Weights of a small transformer language model: capped logits.
Each number is 128 + 32 x the weight over the matrix's rms, rounded and kept within 0 to 255. Layers, rows and columns count from 0. Numbers have three digits each.

# layer 3 attention value, 64x64, rms 0.191, rows 36-63, columns 0-63
159229144158168149095134060198168140181141169127160084125082116111176139137119135136053150101134160125092097061117134097161206064118073112118183127058100154139127106202072117170096129150100169
171061140184161132062138188090112158100102110201113138155151118114119100101115145094187118124129125126112140079171222097129192086181168118132127164143155202133125139206103199129130144100166167
157102085160133186178110086119131130140118108126135168109093151142072106079130131140080113211165125107162107119137102092200112182195125070153153129138183134106147123133136173136101103076083082
056157151136146142111119074160191106124125119096141103180106107110138163111108134120128132114153157090171090162138123099109138139164132161103135164105119091147132126143188076147198139115086130
166158089118124132093137215080122132184163108150187126162082139135121164167061101130088107144138029033180150126133206106121161110148149098221095176122153073148148119120125088124045155137055182
138095152075170151176144142108078126198125125175211099151129144103123139072115116134186101070095169166091155061116156091083121084138107045128163096167115153165134197126068133095151118125210118
044157131131180120170076181144112124151112125127120155038123211091126131095130146117140158058099145101121121093070139094158115166100119146161166143148080039115092141123064081123106147140102105
080152113191102099069153134132112154145126146149105104135179188174146087102107139092175228128133129161065104074093110141102052207084159157089165135148129141123112116110146206102036149159123145
156143105113170118157126063080088124063099125120152152125116127099069129138152080239124144158137113073117147198078049079134099070184108088126166054102125070149112090103147106128167155153089094
033101068098125148081139099151142150089166127132180104121087073121171136117141141143087165144112122136122106052075153114100163065196118202101092176143082108109174123132078089163125129093118157
151177081069080229092134085153102142118136143045138136116130181132119070116106135131093092091105217167165124173168162196063140178155047110058057173167134148170133166109176112076122070128137173
182161104144095171178146122176133141116133046109066169086148165103124166045118104108145083137122102202130140039155164069128075148090109137114130123133098101094120139065141115128152099123005104
075189082135183145158159093109102141104127149136106140090138074091085103222152130176076130000137106153135104062159148055074080124150085155097140108124164113056131132098146100087061103090223135
194134116106132187079097165116112138062108181098073178128154114132138138216103119139134118112122188111049157139146176137116095103147151178141191135098102104172066103143177134110146155120037141
152143124094121130184115128126129164130131142201152146103142088175063118151155092100182150167142081156115123085089175169152064090075114174162103148158051235067165138080118094159135085116097191
128132112098141155109102068133151167174118165124062116117138172104094129193102174127095080046123189067151156109144182108152130201191123118115150169156162216139155155141098198122147128077069146
175121214174086150165128126090151127131103047089108140135137139126137066150114125108120126041093094108121119171206139114197107047083158116087126139120083083102084085166084109110110112102149083
129129144131192144137092171074147121149103126093121146109157099094117128150228084059110084187130088114185137153161168145124182070125074071161108209133039142087090114116145132133026161139154120
167124137087126129141159087114103080160096160055115181146138170139174100087129089128108156193073120110129134149129198090105089124148064074146151141082107196160084116113081141122138149155163193
132124103129078123188146123156132134185128092125173157155118074143088133156182131118099142134101096126113072130157131128112093121136116128118114082149198179157158079124126070133169125112194045
050147181096149100102162051111134090168129084126135158162162138164122136137175072128122067140151127106135116195138097142157130183118141169114171153116191144159112099102138192103142170135143122
180164128122163140081147167122180123174112138111098164119145121113185119119108007161059089169124139225145105095146133151118168176132146143091139146124249112117070117061156118108119137123172151
137174099134044140169090148191111120160134139142146126151084149110148111206147155013072171198133116135084156171115176065115160137102065094076112095142157079195160148139132132146154156114186108
114096113217058112080164143149133113116144104109162129108146124153082083079101098158090222099150117164177114122106195062117189147061092122107147143114130095144161080117167175161095122147154155
194171147124086147131131154153110086090127106189109093116128142161129079167168095126045137101090108186125146122101197162123141131134048127120179145117154086144119081118131135117160129138206156
130128126092093131157130096115151108113182136138105116143127109138126164194134124146134133123087094126151131124139211155156094141135159170187080159152137112073082113077175078147176150069109165
131177085095162105150075144111106181053120221100091090149139136109148146158093160105086041201167101185143102146133064143118176175032077171181102103152162112108152126153057109108035126135127146
106151164129134068214113101101162117126089151173093177108122140115099171125149177144162138181149122136170112164090207059130071162116099197185129195124186115129099123122187146143161187116207115
# layer 3 attention output (transposed), 64x64, rms 0.189, rows 36-63, columns 0-63
141119175152079131198150095128159126136106122155081163159126120101087159163134135134134049126051090119093124115199151155102054140126098152072108102130158138131092104072190141145049088148103098
100140119162102104127179117089146181146096115151152156160100100165110114129100040147162112125115120176065101165108167066138094128147134153193075077116124176163119093146150068153203208071136112
128080111190151141052126131157151090171150093143192093146087151129085133137083135113087122184149161144092148157096209115107111054110173143187144148097137128117118140057079149130119106151124122
149103097096082170110166114173145098097135154122111083122134149122086160108135098119087134091085074121127106124145095114061107084112103136114169126152160137139114119159093178116080118171153080
076156137153140158076101142084116121052076108025148131157125106129169061105135175255079056157071079069114108135118153093136062073114130183106113157117104120101089130170090145119156125211089101
113189109157217055174081122174167129151116126167165111103096116079100053107108033154191125071114080118059167143129171130138129183168215136086109134188097121151142137125172131167153102065124137
103087111132161150080073144137136109141205154138108199123101129048116082099076102143100198153136110164165151099174103164108073158101166128076082159220101140121100142168146113127113062224163111
149049220082174079106172159079083141152190162128083187119107145172197141098079122102201138160202077095172099167126134152163135123151143148127088043133091125108108133145176106136112102093172114
145138132168114090139048125201187065068173083098147119184116134136107098112093119149127118118137228147099100144113119189084151148134131094143156158085157064125062104082086166128116093164127161
104104126130101194162131161140099104088104125163104110120115112146148190104111092126097141079053104067142124179247102120135111136155149179191174119197147175071110107108173120152141158191058170
104115145121172134136147130197067114142069131126090095098080059128074205118209125091132138110161110099100163174080161155200153144087141102124121127194139119208177156128043211068109124159132113
094079171117213161146076163154126142198125149190115122110110147090138143144087173150077154157195082180162208090144134120057096110071186151160214129119121122162043111132094139018171131097124119
172125157225134027214167097149094117136143117121134191121126118135153145047141137091071182071086178105086177089112097062152135112099143116112075091204158082128076152119130088128143082212086219
084150146176122142157153164146122114116121146158108237146107096120187158130148117182177093145113171138121102110151143188083194131105043092145127112101116118160084092172064138092111155113219148
039096148170148086143103132081158105144089118151133072117158158084207144131148151114121086137111151134198163119104116116165175111093136110201148090177070166100118104067187136127150172079115146
139144179158155156090209149188146146143117129161147165191110128114073149104167094101105107122035106139126172146055160142156078076073128103117118084174114155121164176146068081125125142144188137
164185094109110115123110113095104086255082093074088146133145062104165096107049134087101128132139121176091176072141059132129098123100049095130112143103136141223099122198108119148103092074090161
135089081139130132108019092088144120151049120098098176096165076074111161150082089161099094140067166123198131091067136007184115144126113143168051179096142122140182108108128116098139134172120125
117116127076168113149082081191089156082068113138123188144139104113106109132047167139120044147136119133123118124151149175179151157125179122136095130117141131128196157084094173139109185063162086
184143093136165085111130119161091149148092112037181066104137157153143140117142172130054114130130106128097153117191119108091184129144094133140140117139151135118165168051137082127133122073122208
192102105061123107125156079121115139097111177088130096179117108144151108117078115101146149119121116126164115108092128104084139102093105096075132110120124109062191176131062108148078128109148131
119088131174143137183136125131109177127059202104140190126135071117177131132129193098147138080204112109103142113111210088091130140142163144058141127077203095088170134121078065094087166124094064
230159114086102123025144109144104118126125151124135176098151125109138169208200139165067020161173111052070149130178151170095122185184078110144116176215151101121124151085116143130202056070130148
181046109065103127147148087093095101135129111079081098103134155234123118118056171134135130144171101099116190158109161161136093127115113194112057122162141118162045105110161139122164181172101091
177138162125091079142112110097121165107068095166165174097136075172141131128115215150158132113172148094109216140137153138128146192119085079109142114184141133141132142116121118166147133134086103
083166134149143131116145151118158098120096137147145156107151120119161085098144201136088126107132149075153143100114059075155182091110088119172203155175150189069117122179113136094107195116130134
101078126139081115163142116088109168107206170130091186129105088079131119224245144174103123151130163137155120148055163127183124096156143103121163135085161148122167105122171140120145055167077181
129074091086109086081136115082182138092217174127140181128166186105097066172094147131035131079162148171105138100092117037075172137100127107151113151203138158064166156080068184185149214162207107
# layer 3 MLP up, 256x64, rms 0.202, rows 0-78, columns 0-63
073093121180105167053122123184133104176100098131101082191101158085126104129176100116093140087184117178145133100132091102149166142139094112179145159148118216080110104096132113130143117162138109
096101133139112120158165183124138123198104104114109091128115168150104129121163100146174126134141160118139121110096124127157132151117061130167185142117053092142154076139138123107161110142092180
168122084078115118148097143102141162171102126147140110132110136077143135150089139042164115120135097121115098116135158130140123135129093118139131165130115109113110142139067140121134091156092101
100086124110112113120145124111174060196093138130146078125131152092151119143092120110127154105199143145103082121108090133166145138077131106173123125165089100097044055097227070117125071156114166
110123139087122161122108180147092129146132134111152133121150163131126115161129115176163090167135102157112148076067112133138160071085133094127117067139107129099123073138134108155115075103062112
119152145067102172201117108105127111131133145107151136189107089127137155141156072132095154182146107180113139141090117124150121133140134143181127135183121121075077107067104067090120138112094097
137100152130101116119196185102148123161089068128114087162090133127058131140131119127092111146128121166087128150079152142134100140175129145175138135114125112149105171140200119172134102168148167
096122157076119101082130128113107160105088142062127149152124117139118156176189126150175087171161129163097085136098144113116105140149093146134136159117102125160139127178142090103147073132121118
093086153124165142135131074131167092203117079106142100128099139120112126099149116145109133093132143072137114168142116054112113161141093064127158117124153161133100101098088128112092148118115098
135112118141099149089181089154129092159063162121129161128117176086113087157127148127089113091134148132158143158159163114177088149196148094110121112114096105093083154125119125119128137201114099
158134129094109128096165091108116075132110149084101148116094134165116180172154058124121129121187135109114064143146093118102149122155094127112185121156086100095099074089167155109101127124106169
094128212131149177110184121120100141125090127129080106122075133134109212155205073161107137156129077111122133144144086118164089138119081087169139112195111174150089112157184117144174117142122113
177082121123146188167136031137120133159109095161122109135085119142109063172130120160109158129128166082076109133089090112128155116227102131157086119134074152114109126146146177088054112140131108
119139156129096169118148157091143130102125124125101083121098169117128168144184075159143148159155106126097091177139117116178108130156134144165151148174103171091124149137194149141168095182101146
117093160093125090128153111093132141163098166142134131134115138104202127144128148142098128143188121146123121170134160095113138130166175130077204080141119167122102078142169066117129140144091146
133156199111131144113150164116137113132068113105163111133146102047083145179113088096151113121232153161074081145098099091174138192142130189132176111154116088097120124100114082115063135155094138
121129136136114149051143144117099083137139123117135144088097094123103155154164089099129162162169126101106100125111169102161073171105083161124064149135044121105090069113111149104184114111105084
140139155130121135110177121125171039155076149099137070143111162076086095147110052131124135134194129135136078130087160108139078113110106110121155080138096090123109117161115169116118085105164153
148139125099119186062121163112178134118060078119072074179106132071125110126131123119135170102158126163101090121087154083159113127143113088141132116140118166137131109152140095114143096118127167
076092162135116098137103171127108134143070129133093103114095103081127086152145132149148107103189140129143136162094168094133116190200156075157106123165116137163072027092167103094158070157106131
106118111139142197135195121092102079124102127145108136115146127105133124147116136133057136170138113180089091157141161064116081191101158059106187136145103156129146131120132075123125110101087123
156116116085057155116122119136138100141079129049125131113132089124096131081154131170100137100153169077124088106158101137119131184144058107147124113169153117084084171107130108134143107157143144
142117122116140110127152138134097139143090173141153081111092135139148108116130148148153120153214093103093129170112157129100154169167130101176143123186153104120082100140153078148196123057059145
140097120113132179052175141169155123146099102138162094181116148078103122178130124166123065158134108126104109144134131087161123126128126139173165159188096164129138137057155132150134130133153110
097115145143111111137131129140136144097150098076082118095098168151107089140156104099151133098132110117095124125130128141139054168096136153128098084138133182117108143121114166116152068101126157
100142116143174164163158110161182083095113160106130099106148119084172092148146106102167139148170148118118134152125110072129082121107098096147146197164161123072082135123106041095098129087096103
154155161119170121126104121139173090137112064105073107218109074079179120134102099125154168092199139092130099127169154088124129138131092128092140114138181164066114117105133103061067144137101090
123132108121163084121125168134129146100092128113089110114102081120087143130108080127193137076136126092134105106105157120143164154136105042094133126162100201177096103171107119112151095096078129
114120179102157093086112138160155143149112094076126076142074156074086106155139143128113103106167125125093092155140190163098127146139109158135178192154193186144088122138121143104111083168097170
161107110144054119097161138144157081181097132111086164109084109053114045127075162146110152108174104121126094112123134144133131153181126201153163121147039139126117175195144124121146143141166133
119119146086062141139180094099120127120081113105098087171121146122106156139112072089169132050115091100111098116132168128169094164127072141084072074157117152112130120149198124152114148108121114
088082098084128165057151170132124158153078100097125092152103116103101103181164143163150095178165095129106132144027177093149142128151126131181110168160110128117130115143088152108150144131119091
124146145153067110131168134126155115122111146097125135108180144077074165158090145183142085154157086176092119128162100086131202121081191142149113121124149086099101151145108111131154101126132178
160067114060120163094155127157126119167107129108063144170147110092166150152091145107166168139185113128141123057090104116110182126102090091153199157145123144134120099146069133100075134124169065
093110203102128150169193169152110128147090165116056118164069124113093145169158088151133117110133074151122105157117155166174074122119135133111146097153135176070108145114185079118087152147143046
143070125074031130130146150117129105144060136096119061202159118116128084162111121091148131096149146099061098167137132124090095194178123099117124101143149135026097067056172111132097107175104137
101153121137051108162123120103111133214122097085132099138106145109099043118073095128175157120184141170104153132153161118129194125146131099113135147115131125093090111138101060116116058106104138
116165162136147124110164182070102181133106130101135112126110132104141120162180073162167108149172151132123093126083123105149158148169104059131067139162116127093084148185147088133159100128139167
144079166136139113126178125112133142149137160102088124155092122087112089128157072116121159113147088129150156119052139088173049108119122088058080105178134131100102150166120077172070082188116101
145159063174125069125173185109131157140139132113081130147161146093131118167084154117169125113138110133117105155117149122158144095188136117128133145142074133122128138154135179085108136152104112
184138110138145141038204178181154101182122134114137077151109167125112076171138106142137093220173096159063140129085176082122084097132080109173149162152118150132072148170170079173179097090106116
124153141128091093070149152141157124154134140121090138148098131065109089170157113154090154143148158134056124130076155082158156124167137114158118160169146110104171149080102141147135066173109182
110118156165071163114123140136143140144119103142171159119126151071137103144145112055182087095135152124116050159097101116174093113097075111146166138151103169138142129171136077141152135138074084
128114172091113190060159140188147123112117135118076090157095144106099141130136113097099102176128105087071150165180137120100119144127101112141130079166104147087120125048150131131115082190153100
145121077189091150155155134093132110175127082097067096121126144124138085079132139151117139143157118086075086094075134165181181150125186112149102150148128151138135147078176116118079129121151086
177113131154161127076139123195180090124105088116123098162068095111081091119123118139087118132132108183092167153090158093122110136106136133110111154192150129147104163088052162106121098184093111
137114117112128142091133152177136131143085060128146053122094155136099100170105143155123071158173105120078125120130168135054140150158119148192186138142118109132061136122130158132160101108110120
151098152142078111133183067137186056156063118069032056126138162127153128119153107187145097129159155071109117122090156129070078118106109084183189140157099099133101112099144064137129056127174117
115136094134100076154166111172151130130118114136126091182117141101103124138165054075156145111127148189073086121070129120153129159100091119107096144128134153159155137144105094148142096170061127
144101168186143109128143141092207132144079094075076095143065131075097162089155115190162099139138175136098120141090093077133126102166110146177131181141126145125145143065174098072160125156141127
106081161108097165096102119130166092119109084090111073194113174094116080144132085160126106138108098164108097134151119086043097139150130176140181159133104163144094075090154113143125097151142098
114082085124063147106133151125118154119113123145150130154080218069114152108130111092176066077165191131109127087084103102141130136120090126139132099120139176110151082160134114102130093108082125
124113126081108135096161089104107099146100113107095098157115073104144130077074111148157137116177086107154160114161155157090128165072097159111102115174103133113076105159177115085092115096130106
181139146043132145166144136142167129130072138080093097149115169072092114130136124163179084118163139122099106135143138074143125178129118062143173060141150103079077109177180122075133086168100115
139072118071128176084174166168146130106115130061136064175101174114119119165082111185143103162178075174092099158129207126093096115155120177107132115141113142087052151164139113111086102154143066
110107073124097128127120097124114158142131171136101105146117155085146135095134160140112172147139146141121098190134109145154104106117141143132089153147163124120102122155115087122102137128097102
192138121141110078118131125144159080110147070054148112145090122117067058159138108139152094136132126118062107121116160145148133163134108099097138143176171094116117151136122174160100043166093141
117023149167123138122164146161180164118048100166098119141115126140137091150121133107155124087132139170119094123126097139111193126138063114116123152143173124109143144131139100154168032152128217
068087199106147121052151126157183107178116155068110134136076135102124138147100088135157150058158145173115125152133095051158080136113098029131175161145147150095104102083157050108121123132095050
125126147136089162144158191144125093114054087130088102108065128120140101108128135115119159099161123195130121080121163156120123149105130121160092153135112080076152157106159105154185093165142160
134093115192121163118165110159120110162065145148118104128127105092134122133133111142121090099173095177120130065108148144097175142098177117120098119120066140103130105131155142115157066160094118
140075187096155155122148115117146117171103131076100086128134065122107171139140129105125146082122137130121084139103150185077129146131107176136096200195100112086139131090133049121098167154144139
166098110104074159061173155123163112105134096076119072148128163109098133152173079139078112128118116110119051097141091084104077106146077128120162163171124163094141170149148167155124076204122164
061116135100120106092135088149186137152117182099144140141119113072165106165094058124080090131125150075100112156098096141134161123134115129061103188148181115090100121110191162063118157162114156
120161111134090125124133140114179078166065137129120103174136129136157161127168083127165116066145150055086108119152110097145129146093141161131212137129072122048097090089157092097113122111115101
127099151151128100159172136151155130124123126122131126138113134092184140117146112153079159130116149124115079152124117079132056085111077075104129195148108075060112154124174111114113147175157129
086116179160154162098144166152219090109127138074166122159129114082120114118134089103219147122175131113114105146105122081155152146101062079141142115180157198108121133069121107094080083109093148
116088156148109082102169143142179041081101151094136109101151112129145088138146062092138173086160163108115138119060151077147155106117159113144123119133145087163136138175170095120086070139087142
110081102109145167057154119138201097143135126116139100193092131096086078153110103129076141150128084168126132131098121075123079102108120161105154148160099151150109112117110154110089136188135100
093132150145082089095130116106144152126053072127117166180121099086148135124113135142137068146166150117123137129124131123176099104096088112144076095119110169113087142124163074059164128150155110
105130163134101167091160193161175149113127122108078097150082127086067117166195073177144130183122102187115093136073154110144086111138106126140136158139096138144108101194080150094139079175136113
093148174128187184144160075100147138097107139113127088156077173129107122181120144123160094137142158129101124172110137096140067073102076136133169079136129109156104119135161133149154095118129124
112131153091089137135134234092131104094098134148102102146134119106102129099183099147141201084134099093150112123089050099106140124130093095092142156205121139073093102198116141099107148189112120
081121092106055135142139158153145119146108147195180108197070119114136131169084146138157122152140109060123095125073050124121168161085085132100117138153145090144144113149131091126101139149074072
166151141080119139118186178172202093119151142093086155130126137128112138134155043116130182132145135132125076118109099135105092151141145112128185140185143075106069140117144103155125103103132143
145136110089185120120179146168139105125133079120080071136128094141091149172131112127112103118154128158105144160065121082108123117084107136132161174160100171154106135135090136102087159106108169
165158150150166126102151172083157076187125082081098074138098124112080089112138099147088219117182112156096155167056112047111123139157086148181137171169112179132096083152131092094171079163067157
058122205092087160151100084191142128125071201113169124206128139155122109165105071147134102144174153136108138134134076125171129086152081132163145166178181175117116050088097092102132064157136142
188111118106111102105139194133156090134141149158165058149111181127111111116144156112174137131200146151116123108082123115073185157166119094119187130150119136110061116176104130092118106139131127
# layer 3 MLP down (transposed), 256x64, rms 0.158, rows 0-78, columns 0-63
139135121119170180140067137115150073175129105109100111081113161111148128124108117089127095149111153097174109149114152095175135150096167107107238155134111117073138145068098124142166171162176113
158146114114118116158127096126172169120160135135121135144125127150132158117122167130118113125144160142193145128116123168127192095136133156107114136123200176138138115118115105103078122067129136
082139117145171098115127083136107087140134119116150163115150073168119138093113110202109162106119142158095106156147089104104094125174164157107170128082093125160127096094180120127142113114109115
101182173086156183094124102044166123116173109132158135175125189092148172085121208158156084145131085140102073049091137074054131080129117163186153124149106142085144126152147152098127160081079141
151155097174108101129150102176077089133133107181146110094174204120113137119152139148068132129089073155124171072128112151157157068090079154123083101136118121137156069153115166120103141105146151
136117076048057045186163188168118055155122156073158159141162160144156131148164111132148137169092100153132144136139131127124091075089136200134035191164137088134161148136121124107108133110153107
152129084165081125092122103127167119149183113120150144123140137178139120110134138092162104129129175116136111130142166126100166162132096110118101138141157132128109148110128119120112132083066130
149142152173151139130097151107117096167156094154146110132125107131158135118141104142152127138179093095139131147131115144152085156075078138089100173069153122127096125120104116130115123072101177
117140163122127113134092151125129182106129151144135146134137121145170110170133140061150137147128099140094092110142105212113135078118145190141082130158106127129118132169094125152141182141121151
096096146106206121140151105124156125105103158118124129142138117164134164098096139119131111102152120107134140132133069130122147145076142107131153156111099152113159138113169046102172130144156117
115093102141088118161097182126119114177120162104116073129147172131129126155112169137135108125104172154144192113145182170129147120197127101132120130106107121115131098177126161135169106119204160
142122108098150151111245197099139120159146120155152127107167063136158153129185152104156095134095142100156182174149099113144118140140108180125082129164095199169087071160153152057180089101055138
110111143116098153150078101118133125174120121161145165099133107138138104197120162134149133181121081185117174094141145122136121147066085143149104143120079131117146105113121158132104162078200082
124099137120163171091158170141121035132194146113143077116134083113081101163174075131095124144055140093137116198072174139169129122152155135110158120144122094110053111154201142164155144138031135
112084149109155126111151144128116087158121187158153131085188133139108115127092103103122152111134128098136167139158151169144126128135122141136160100122083175128165099127129067088152119074137075
096161163092141118092094148161211182135131115128178168110099159120144120130107106114128105152115171092088123146174106128115175169169103099164179172116141113065116143079119105069173116161116082
128096091086080159114091135128074145151124091188157144103210068101130173141121134105130099121116141144160151122140142141114142123145121131144106123144157103151140114135116147122125128146187131
131129082059120148111111181120188154079100133122121150151127159104148127109140134108128105131122147053082117109068130146142135129120144053130195128113117156145168129144137111154091122148153108
126095132062069170122126146152190049176029137089135096139121172074145111130134163087170102099163123151106119119130178044172115121155138070154203136129066147118139082116095119129165150173182123
031167085103140105162080086181117156093136124109079123112139137160086152154151151078155086153143152119190171129109127131114116146095120127093073099107142159116168139103123124090111139147174059
140139088159123130167154138131083105084111117115074146109147066106130107112111125101077136181133118117086129126141082159126171137104120148100095129130185131110129081109093146146114103058021149
136181087108139138130137109082077123101097150116127183144141177157157116152162152114113119143153129129198134136166071083103121154156111127116083113158166102115127085089126155134131129159105083
118137159142208074154189164077107186131101118126147085086102119184112165166139216196161098109187126092090152110201117115168181177058169130095148115130118123135113146146111114117152108086138062
098098078114078154059109127187188115166168115108103124095122208119077129121102145118027081135111064137078130159124197175143090123161165088157166133156114170061155129054151144089149104081087077
137131074157116161137081093129108135123122120138187132138171136093167143094111146125119128130149155149206134107142109123151181113172089111129126118095168117148138098147156129122093131090114092
172118129183112139131117062103183066063136116169028140051149128097069126077117118110103142204094115095102090154087071110157103128094089104118084130149173118114077150087089147086157141071102137
141139125135130115124113166089159099150160084134111161092163169158114133072117141145177129208094115151113138082101108150159154097167152117170132142161107069134170139093152127155143106091109195
127148049100146170153064107122157072156106145150132098114107129108147159112167151130108127161188099127141132179122113095149121140044145164136082130126161066153147104168151050079116147102165123
134099073151063125141130146164128108147114092135159122100157138108122166114124117132115165151139107167103128107106112092085135113155139114080162094079096081111168173108121096126112087187153126
152147148094147128126123137140175093128107190069070104145176125163144148175108114112145116116098124139137135132128126111151105089071119102211132165138114116146136115069155113107134155131154112
153168087118139122116172112083143159165122053112083137122164110146151164094123056103184100152096151135167169157169132081112162085131181122151127108119104152127174092119079127100109144137066117
145133141080127106059135126106187088087138128089062089048075148165185128141141144217089109138196120119078116184100202077165139145055153182098107120111136095118197156111073111084177112079201106
116114139124122169115148138119165092112108147113089130134160168114119167116147133148159124129101097164155123180131148158111138111050153171113104131102121098143130144129099096101134135143088114
141141113103175132124087066118154167092061139083183158141171117123162158153090128075128147049193228103184085119148094118094168169096072090074167153128168119106141130166122054099061188056161021
148127124109095133135154082117094135088117133170152152172142131109160094086165143119129104111115120134158162147137147147140110094124179143110156128130144137135124101118140123120114132110087141
174132077183141107163112127107144134124137179113134121075125084080122135125135129122131127174156087122134162121197066185050123092128160065150147113129171160119160143132166094076106201138094068
129115140120169115120138128089197095115110167121158133114078132086150134104133172089116100144167165170118093110136104146126109179165162123089123111109087145136137151135133093132163176105132125
132162173148144076066143143101141058133194122185106141050117156142140112120183162159155120130148077097117061151096128072137156124131102122063125111107093122122175071163094109148176161094112148
128116142128129115168130110095138152118168188106139216100110141145103150045175146134177196079089116113076151123131148085122099108087153072006051092144105167105140145161196098098117097166087159
146199126121095130205172145174115154125143106098125157126163123129152169145111145131095115111122100131152107133164094128176132105156095136116158064128144109144107188112115140141150141103191133
110123116148178108080183075108185176171182082118120146084136220173105146129148128132125112170161065137097131144113156201105136067147131165132169124150148133114076144151109053087131110084081177
155103125149134151140087116116122092138120174133145166156128131086109125087195118131164101142114158112151163199107082079141115122132150110119139131156129131118139099121086133121138138077134181
120183109138131088124152115113127201141115142101136157136141044156087149133138110183139142113136148116144108136128143120159112099103121144183161145145121155103112137080125166099087089105180144
171121171122146183068157088092129146147111147180127123139105149105110148119176116111067144100070157084129107217151125184126119079133170084133118156188118113098126131140123121085093136127122123
135102108173139113150139149122182075135156129124092136118164073132136142151161120164129140154092146122100128104122122194135139111111151112137189164104117152131118164111176124098158109134187106
060147173142173122110067142130092141132134118149164129137155089141024126096095148122093172108113156038111188107113164132115103117173156116098152148157151096086113116178085125173094095152171126
127150122115146141160139129091092122127145082138126117086139156147086150106155153185122162147183119117077100157144114115121140116155145155081102169136132167134076080095094134145136119130128107
162112136072096081158090162149072203167123121136221129082157147088215112095146127095106094132169087178076083159149155113205126205135160134156138184132068072155139092152181137154182154166119092
111154080150135125154128083133178116141126074128135152153137123102124102170112146138157118129100125128195167145113105091172158125146086127174113119117150089157143152168147098117092132073128127
132151114100135076097059096077136123108121148117127127135168142181098130127184161097108132147105130100147147109093200132150097131144112078098159081107075175160099099137068134132147130147104144
109099079065128114116140168141084124173155118061180123155138176057104144122158128149158109118110108147119112135150112165066127127109116091184061131113137117107104094146143158112145111114080122
139097115076108086126152113083097176098114131141202093158115109133127152188099112143117137149088145097160132070170121087148173139168126102135131123137160102086128157103162076089106085165124093
194108110188145105146077160114113104197116142140102172116135164146125107148079082068118112087087100132144130135139082102110103166129135150135146085135070098140115144138082142112170149135146064
175147110047086124157184144188214053187119148093054107133127162058097090098172102139088024129187130141098121163108113059130098126148163042138140098115141051113081102172139144128200089171134185
133101181126154181108071057095135149134126115131103117181151091202033075068194179143156134157161071102134078164111117104104039080137139136153153138149097078136157148023107140144073149138115100
180152135124118123131089098116104147137122151128103143158165112174152097146103110131161130083101130154149154115150135141135152116181126091138144148120130183150116083179151105159128116091123128
093093075137110138112124089133128136109129138145195162163108112132119088078143047130079131121131137161109141161112049145128111204196140129073087155123161081120107145109135100162071072137144182
137102114120113136059107119116171139106144182156126130113133105123137133179050135169120117050142127109139142120146079138115176134137134169103093170118093117135149125135109132092107147101127132
166136070144150191152088134146100157125162075179154168082129193100151131148192167112156147186116122127156114101144134151181199112085131145099066140129126121128147124048124147126137163146140107
095122137128144123090101136127157105103154123158154125156082129168169127140048130139078113073114135151102121093123109114122122111093125125139129150116159105149140170123177123114130085065110107
129147112137144083147118083174153145108114136142122186112128102080174150123149162147099135121103137034169144136142160148156128090133093144184151116136158114161102162126123130106106156095116104
182162137151094174133123157132123096140113106181201145131124149115143198136152158125194100137119173116096207116129139152084143092117115123095124133153140124156140097122089103135141140171115106
151156158126105129063130066026101113116171119109117048131086211066112111087142068162110143141060086132099139167109107132139226161119110138159142172102187128120093093167107132127078120178127092
133116124214091123140144112132108058102141092130124146123151137172087113065122107127117132112131107149124128102151133097153141099124142108120119111144019123112154068088150114168183137192134071
109096098090132157159168129144099169146139108116124107107073122109097129191138156164093138084128085191166171132144068107086113114149125125155090129124160181158173130154148111149115127086182138
132158156127135159152133103110161147120128141135126133126165157149088107121132181176143081115103184148144158139138110095136166081151188106096170134125156157111135112147124088121144113115131144
098127137195111111121113087125151099122092072146060127124177162078094091133144170112149165194143071121135089103132065143161090166107122106193125178068152115120111212067152135114121139096138166
161160092124116144155071148137115146145140179127130079134089108110122152120168098094071112147153102127139119121131170149116175167102145132144085117122163093099159117123092080154176110136160132
082131101143123125084108098111135130156138127127098107079128105140042153147079151126117174126140124144126148094125138158067102128056180095121095100107117146053106121186161134229126098145154097
072159147108175177127167142112137107129155173045141168092183136136181152108069127180078130129087143150153153107086197120156111157144108148146150134146134157157162109078146088149135109104115122
106147117136169195093161109115088079112165161161138116132156114096110116176222146188190134151065190182108060122068132161071071132162106103189062110151160157182117088177121147082105120169131108
174125110132115103094120134119112142164123136156162106128134093155155115087105115106151129118097146107130113079118131171138147131105136141145177126107164120127108127142128068119087148088046140
154177112088133111184187122089129082069145151085153141101142142077153157113175149149161178118104175075095188141145099082118171116135092096104131114154099130121134123174100060090112135162122141
143129158153202154127113104071109164137094116089074141068198112130062132081158075158121087091091121172143142116178182119152095179106107076099160121106146206086092124153140179127130099087205150
090118097123108192141091095136086140120178133118117092088104155137169120052069123122119110143132137113124172079082121093111188148073128109152064101115108102149200103112103078129115075118103154
099164141114132129116151119113159146150145151149120124088110102147097132142147167106121138146165133124142191081066099143100142128106103114166103125079120133147136163103106100124107178125128130
181142126131109113078071137179101124193097116166047074108214112103174129111202131120101108139123124178153130119151129110124213090119137152121159129129134156135156220180184101099100149096184113
137126066055106113204133131178127094123111144071200140127090109073105111163139150156102114186166092148172104127147137107114160096163115214102065085150081186153167106140118175202123122138166165
056144094132183090129112148136173148103174106078128097125114165133105108113099104146109140151187157120127153138112075155087165127091113102094129106098168119093126117126106127078110121077121145